From a checkpoint of a small transformer trained on Wikipedia.
Size: 2 heads of 64 (1 for keys and values), vocabulary 1717.
Architecture: tied embeddings, attention and MLP in parallel.
Training: 134M tokens, 4090 steps.
Each number is 500 + 50 x the weight over its row's rms, rounded and kept within 0 to 999. Layers, rows and columns count from 0. Numbers have three digits each. The size before them is the row's rms in percent of the matrix's.

# down: layer 2 MLP down (transposed), 640x160, rms 0.119, rows 274-293, columns 0-159
# up: layer 2 MLP up, 640x160, rms 0.138, rows 275-294, columns 0-159
down274 101:583468499440465531470479358468465522500481604487489482532488511558532484480569410438530481612439584491578549493478426524504472518448574415499578515484492452521452529525506544377506494490513484538520391482595522479425461389504455451475520555538614532519485513581473627409499557495505636519412459483460469497469422599496543537415467430494538504488524530493551493541493418410494491528502513446554430548465462550461525564489446481483482445454489481460546496536566484523480511514548546
up275 092:470472544505538507534479520413438471587434431521606516556539543518562493486406455513443473461499491444550465465591486550460493537449531473479590506529524592449461577490541442514495596550502565552464451439520541483616484545480499490508492515399586484479466361455585435475518473518457441486474486474505471532483522503444488426412437455573513548483520483605518392475467457451523471446526498423531511514478573549443561538499445479519535606361500567548565475549502516519598477467557542
down275 099:633535567512435495459535545522510569572500552512473491523551496453491546444520510503422412532463464572449460471535494533533437404553487543572520525472559420536598473534541460507479438472520465511587434529479409462538547451523465544420545549514519396512511449484480459432572470544520489428552553500564444474554470469485539479507503499515530523549475472503550482581512490583597468555657581527571547449444496491526552515499486481482428483537571469493523433497588470497356452608542422
up276 094:529446497526577516410518517415428532501460429520591483554429515465487570454451541539429527522547595429481546443461510546517596447478568510516490582539585522541488501498481515506485445551509525529440404521557545544465587460481433497450488471470446603489499510383451490512489544433533405498416590537561496467515457551494410420587529450520422464495455425548521446545518498544460537452496486438509404573508527479553495575496552466507460493458621624505526469446431552531519520539514442
down276 103:505437514519460423550491478421517489463435425476595513522458522497527506533537489519550470481501508442542565467578440424541603576531533520551458469549516492418448465553499492436509622506509495599451418564451502525538512476443453382523413483571434578435534521437555589466595509480441544428446494540481600473546480464553543491502542502468521445445503440475433528405420466482503550510543403578489534537429449468522474568517576534463457528506503537499472360436482479474518567469468565
up277 090:461422596475487509507512457502472496548535540517510546562501468429452437533549441488517529495415519597466476569394447485521520471472507395531495532476467448512461397481504546465551568523583433524414472425551433524571443507574493525531494541456632421478516476442503555442419486494561553548490561426476497545493473606505468435489453584528547560529464436524511530540468494496506474417432510445591401407552599544525469592457473505515528424499531533522535492505396415425555481488522489
down277 113:507520505582530516503498477520499510490569467488474497495529453523505542488455489487519463469417545550461640521593585507509442413507438613496482495553535418411544488521500372479582526421489652512567566362536477575435528534528449514494442423439418471414566481499479505558487512590507472527483491508431451453479450445456493414424511451555482461458482465493417507478544509444405511494486543428464438525519527470534473500514424488522598477493531632485458468450515541538466547516488529
up278 102:418525512411525444423506391504555524545520459548564499553466431492575457497526491502508549544517509543480467550478392466515435497503558542484583459516506512447446488459525500533563476502417444550449454464479543668481458589505423505498537548495487548546450520557554592500502508484422394571520459434438488593477561535441543419526559624513442444542539501513472467426443488509502489480506521513593451515490509512493449542536419531504518505449440541379574479582415485491546462518602464
down278 094:478466556548486592560531558482426576467496552588535444540485515499493429550528419508403436546435481479536550559545456493487541486534443601575452515447459564541510494516497464501471607429499484495505501533451573406610477509549490532522489550565512443465488531498458569458491420524596528462487540591600541478488460515482460574543550573529546566421449478517435563495624466467497557532579551412463444433564538481512581460508607469524485520551518473623485573484546521503480455520486510
up279 091:478490547526440445449475607476426459403489594478435538476457470489555534466521547476498528605420587540557501443488468488528494455430533493451524559431407431471513506536540478461527476524423543567473505499535473512565461412483487462477485458551547468418469531575602424458485447515468524505406540457573525549453533487618480520533577542461487469582570463430499422555504484502472447385438534494498516500524542460556605425520482574488433508538578455418421502518440502572478547431444452
down279 098:468554506493519556463472402555620483502478506523548497486553499550543557565559373579497478577585497490399530551555432602468466562543565450657535451484557537513503471450564490421456423520547524437549550579471505437504490495502557486553607573510515412527467504485475486480500512507564499517574486503575524465452448514490378476508449521536487452518491462428420548511486551494469564575545601501491514599452490468555530494519556524417547566471479519549531516533567530472515465584504440
up280 104:465494510487450533493492572388416571565435517506538490473527432462466496453496512572516448474499568431505502460550637467556485521511606481461508477475421440525585437442450475519551490477558447492482544485530506566473494490543542493420515437483527506509480572501538364480526431474424530596505577518512596522488433505517494448568506466520544497583451417529525468567498512571592424436561459379538430560518476522524540428559418465463446521506539512520515561415366525475439535541497512
down280 105:528496520441500447452508455559521512471456523510429527489431578549440461522525549502529467442582464521539425511444474493497418449555487479465555466488681584587540554453502506484536480508498482533485513653557479458515655486500542525587491587452461477481536450515472584476571452513603454441598483495492413490494520551509493431564488445477568466428456522552467520508624520493458453520457576612508602517509509476498446558466539553503510551427452466444475478488537531514566486512508456
up281 096:472531443548479509472703493536500476500488421421512461413453513544479523582472502544489512551498483592479559562561461421507486441416584413511491404497414556525401414473444503462530465454517528449459530540502548494522499514464488437450408436550506395557492481449409543424568486519444405494509501484571532539481452530589416486427530456452588523554536514544523502473554417460497522515504529509474524581590531531530526431557530515446512475525515425459512486500512535568531529508475409
down281 101:543397447543541494491445426456466505544496489560424464495525526550519482417515553469545507441491504398527394504445480499508535559591466545625411495509493488488430510586490373543506517512479442524533395522495501478516519516490478427553484515505427493534530527519461477578453650334441494518534504457456496586571474480539515536548453482547454407431528556534479428485447519499522506469486450457444445522388463477520503506463412465505493527555474465455475476398554408527511555448539442
up282 086:492528500518501460556536467490596537555500587435560540497587412520569461537461448571435489462498479581506484487473581529615441539520514484548426426454567543496520491525531586590513580572474551464419429460538566463429545478630423486526551464499501402411471501528443481517520539513505522554495511484449528476498488432447584472384533493501454435445469548489485580489439513542517482460478400483554459490357503494511554444467520413549555494492465532457550444530425566474495477572445477
down282 102:500434585486574551463487443525576522536401497462469553498534502543498391535435417455546458457572547567454556462516533499607541486472518539542499456599574585450470478494576541572457435499555440482554438553572433549439537518502489590475580548493547524497577524534424458576538602524480556539489488471490589480500512499542509502538491542537537477390531503498477503557432545486489479512540480526482513497432572531529577544480436466506467454358492549467407515556477454624533498558417485
up283 102:500470485486489389518398383613494519534552498479532572497400459540530516482472507523516487450519418531502499550494513557498501417508518505533512494504416506422522558429429537481576501553646475460456465602511517464523462536469537483553490537548581492488493517514532534487496559476476449578531505519498480507443538484501468521572469615509552475480502493525547512537548569485338410522509451430502513417445568490540551411563438564579523533658504452578555420507519450504570531494487486
down283 105:606502572408480574536481430536447594547425605542487498470556529463503406459530557428563498498485472424506355523489577500501466536460455523579518542467477540544532500519494467521494531519527424483506540438414508503433535523525526473529472466474486543463452529483526547460417440462545524479405522508470492470560399530443523445525446598499549546569397560429549534407445496558491490505449482423502526440504384531589480477506583433499514533414586471570473487515552578477552483459494563
up284 102:462561513479533593540537506493437456495476566468473372503587458334447464525522482410549458565464515547512530457500504528462417469441428445528554447439533410469464512492517456447479485467495525403558608430558466575455510461513489490516569522536536556487460585517563486566565487515506537424546495461491487569437590503495485430508481534492492472452476534435457545464485508591450549557501533492471566470494458456551487502404477516475450546553481539473407458504617560449464473505445652
down284 093:566496503571464477480541513654475508459532476527482554505440573528604518528528518553497556430540390438510474520496506479585599513500562516533500482493390526510521556573494526590495588571525423559535516511475533482575495532483505576509509436594511451532526509476549543438427441452560518507516465498488613475493461522464479529510379395473533499496498535622510422431461450468549453470468503540496544547535495463566555424527435598613510562570457474549460520530455489472552465479575437
up285 085:552459494430360499558493472450504484629479528535487491477473411568455638484504556494447514411588483521541426600494506510474479539535496474552539423423449495566454518538460483504618460504480503542584503549523513497451514518551543656464492432510557509540466544430467489497525472562470494536554563482541447488506476363491503425513395455566523476472588547505484452584528539398464517538446492414550459526474554446479453499568554500517496528511404488443559510525509543544503501537518454
down285 099:580546539441552580533500508550574420453544366530499516561509560482452485513539502438572478502563528567561425476482515539453597547539498539460475419553557479485541446562534531630484519442470540473501488440518637464508537532404520531485383483473476465559471534536474479538452489512492528419511517568430453513616440483511440445516466524525509484544592521574516550492456569457533467477543640457488463487568467457456571492444551491448556597503533562539408511531509478538442474546470480
up286 101:504483549461573423368482579599487523593439422461554501557442525483554542439570448529512483516410500517479517513477534554449496458520493534491458477449476508471486462513510434522500547614531534475502547533504546540614482433542550505551447453496546440572496478511491475437511485555542486523557569499484464513507498568535623515457450581577467480522524488586463540542458578578427441460467457465597595482507479495482448464575571473472499542512408565485422558527409604591593520523470444
down286 105:406448518430472527532570539441519573497492424516441548431572516571461455571466567491499418495489524482470471498593457516455549588461700503471502514573458540509565575507396554508590396448496516374578503509471526454460525503500482487436596551500514524512543536491534521444507496519451506486572422493511557443500493461527510537552531491522519528462522502501502452453485439532637485549521508474478478445465490471523669474422400517491505572494487444552555515506539459474527472519466552
up287 090:444494489597447505502439475507517492490469503500418451483466479432445495470477518498494477483448395532506523512530527521624449457538491498497483548569521583458576482468483524429403543442469551466513491452581528417549484501431493471485454369513542547413429565524547496410530512538468517556493537514507572542464634455450509576526545488552530585527490506487522534547463507636418501527552435550456521461461493420468603453465643368511561547544520507507565551476427481510533528472442514
down287 108:510486510461485500462454481522453535486396552443448519559475593468491609427473549506474484575451440449492540437457559410443485488474498432467459492577459537519462498445417532377501534444480521441507502475522534426478426469442498507466519500527670483518432505451560564502510472520545452483540406501528552452567499380576448501569453583382477543508483537521468509584503432543465456485495498520486543578442579531551523449560434388529577550479528583416489503467506424524477521534487504
up288 106:545482508447512545438508518476460523530512477488580481511421520459538505549523480485563525506485555595385525589383546503518560459521477459489507563492477510552503390595467510452504470480388592540428490508539374490509569511467590541543531566464528580545492552446655456478413391508482496496480555559504530489527443505496517557494581480483491456531458482584432480449427477526521501537430471548505409491579476577473460475473549488425586457505568512530489485420534397468528461562539447
down288 101:569523448444536435472528484514495594475588530547532484459432565492513590500411495527478434456475430534550541565538454541550398583506490492551425489526501502534549490578477506492531449642590466496451479480455511554531549544458482535482491385496512492576470489505558375403521506595513424508583629525495562491497462441469498479431460538528534475498502483561471633485501459527537507575512434396541513545464458521511522619476574479495475557515581461443504441482549521515501493477508585
up289 097:514446466597511444610553412503563480578425497507564458480500485446476455532489497507500513630536522462497525538546477468478458522470495541572431542575492496538463428531476464478524382550467392536535524555531450478496435539461458486518534428566518537618449443413383336494469467490476509389476461446467518470539521564508480539534536430563490513432456483555496477540537459511550417489446577503428437509457497555507510490491434506584423502501553523485458463503585517474531523529615443
down289 108:538555540530532460513448431546504570552453414486522465505473509496483576450490476526472533610490466562434441541552504496430431517434597504490449524516542438506500460574446441472480473481580534593540477505561519428514444544569462448486524513560536504511501503528543427501548475391506537584507412460447496563489506495514600620528511469560441500457564466466542526595526431606432340484539556488503504541515531501466512474562418577492369474473547436470447466457531521426433448550508509
up290 104:523511478544515494529558539557457580510490539539511421446475516476466483537509517448392562421402458513462589443573467521435477491495514526551561468550574520488563560549501507470551540428445515501527512454513482442529573428553580524503411560455491472442557543569481466626476608436507489433487557508534441466599444509530576487536595536447541565507445493561493517512399589500406490525454555537504559443539486454465508488514558623481549525477555390508470452479387572475433510493485511
down290 094:414491527410424464512484513525544474530622500516516514601464459505421552463616534450478566560500378533567482385460418506517554474498436540454457495556521524504445464571570529524483502453505438534608584552505560555549462515458580500468425509502552441428524487484558437449452525506523520431454431527468560533482600510454426478550530493528489507514523563489460459511483510522491412490528529435486568477518511473423518542498504597417438355571478456503490506556472506491386475451452462
up291 108:540452558622424461482514580465479414499544452450530527544528339543457509383481519514543525378432494550495509478536512529546433431506588540470456470434435520445554590515554511522471472576496496438570505520503491488499476535488516474565456483591529504430481546557500481488590458556504521429496495609531498439555474509508468463501540468541577452525531541532501432546562572530458474664578472434551471488483479465551490539538542467473534583515514570436472427491509561404551503483464556
down291 109:548502512515442452487536566498499480627525522429577482564490546594469533425496596470452458504531496556528460441458496506530444475473443548435476613508460490512508450591509503438368499598388546432449565506491478538460432454606511419534514466529514507493490465524440526490508469524591616495538483475516562558420448510500439577533469474485471572433522553512458510418577481489573438470571469485477519464465470357495539485571597464482496507468485465455465438536502607491501480515428483
up292 100:545485621527460479479454484531421567532585548463464515576449486453537475504574527518469527452556474567535547511566565550540446561461426546475452438548518507524506476456477498448523524516490507475539532505520481471445443556466516447512568452518599496483496432436463420439508452465526534566557441546559540414620515621460385528467495510477413507505536552534386564463505543537410431437490422367552390515460442500495484494468574438437433512480475570563490503502533504463566530432535494
down292 114:531432542518485493635420524500439508507524617493470499469477427391592539557394521540484515538566507487482482495551558447476502467501496513517585555511517508459439598382549476533432408486518530491466445444542456529455558464407508521514486415421489336505513540455433532503574489544523421493452516499404492452484454542511547553430479507467540456466487528530479473510455429424516477540516493538491500533511474522452589471464504506466352393499496565522539543583469563473559458484439517
up293 107:533404582529509520592421515512512574593573471480459500468418489389441483450475469452484432534450429488423443526483514538506414480559491519444552514476456377536542497519522574531536542534474510591464452480495406479577548535543512448566501506494482518506544511460444450565468532467426482483515447570426427507513540448517480519525485553491490527544450596504525609475445559473455372510456522496487462484496549493587402531486447433436532619516468451462556508470641486427542480554486538
down293 118:441473469514489452535507470641426570474481467448519506532490528558528464519428441521590525479382503536460591530482532502446518562495493511463561463420414494512508430512449497463475493506474507543446544590525426498536536568513487499581497427569474518534447431461507485539528387501477380511410496558611534473575467524503450476473528546413432539453550454512451539511542431507605516433482517449393485530525539496566509516467415512576387593474471489559438469513501483535533449550584422
up294 100:510513436491492593472565507476424466533517527567572509569389493482508439571525491499452402526469515464567574571623525560522530474517492575621496504506416524495502430465451459448546518540442484615437484618478561533446533465500477474492462520433441513471537469481414453527516549562481510470522503442471548560513443505463502533402505494463515574484463531501511456465486509463461537437466484525622527508368488425569437414481464436449523470476424544548473433464388545463571503467464570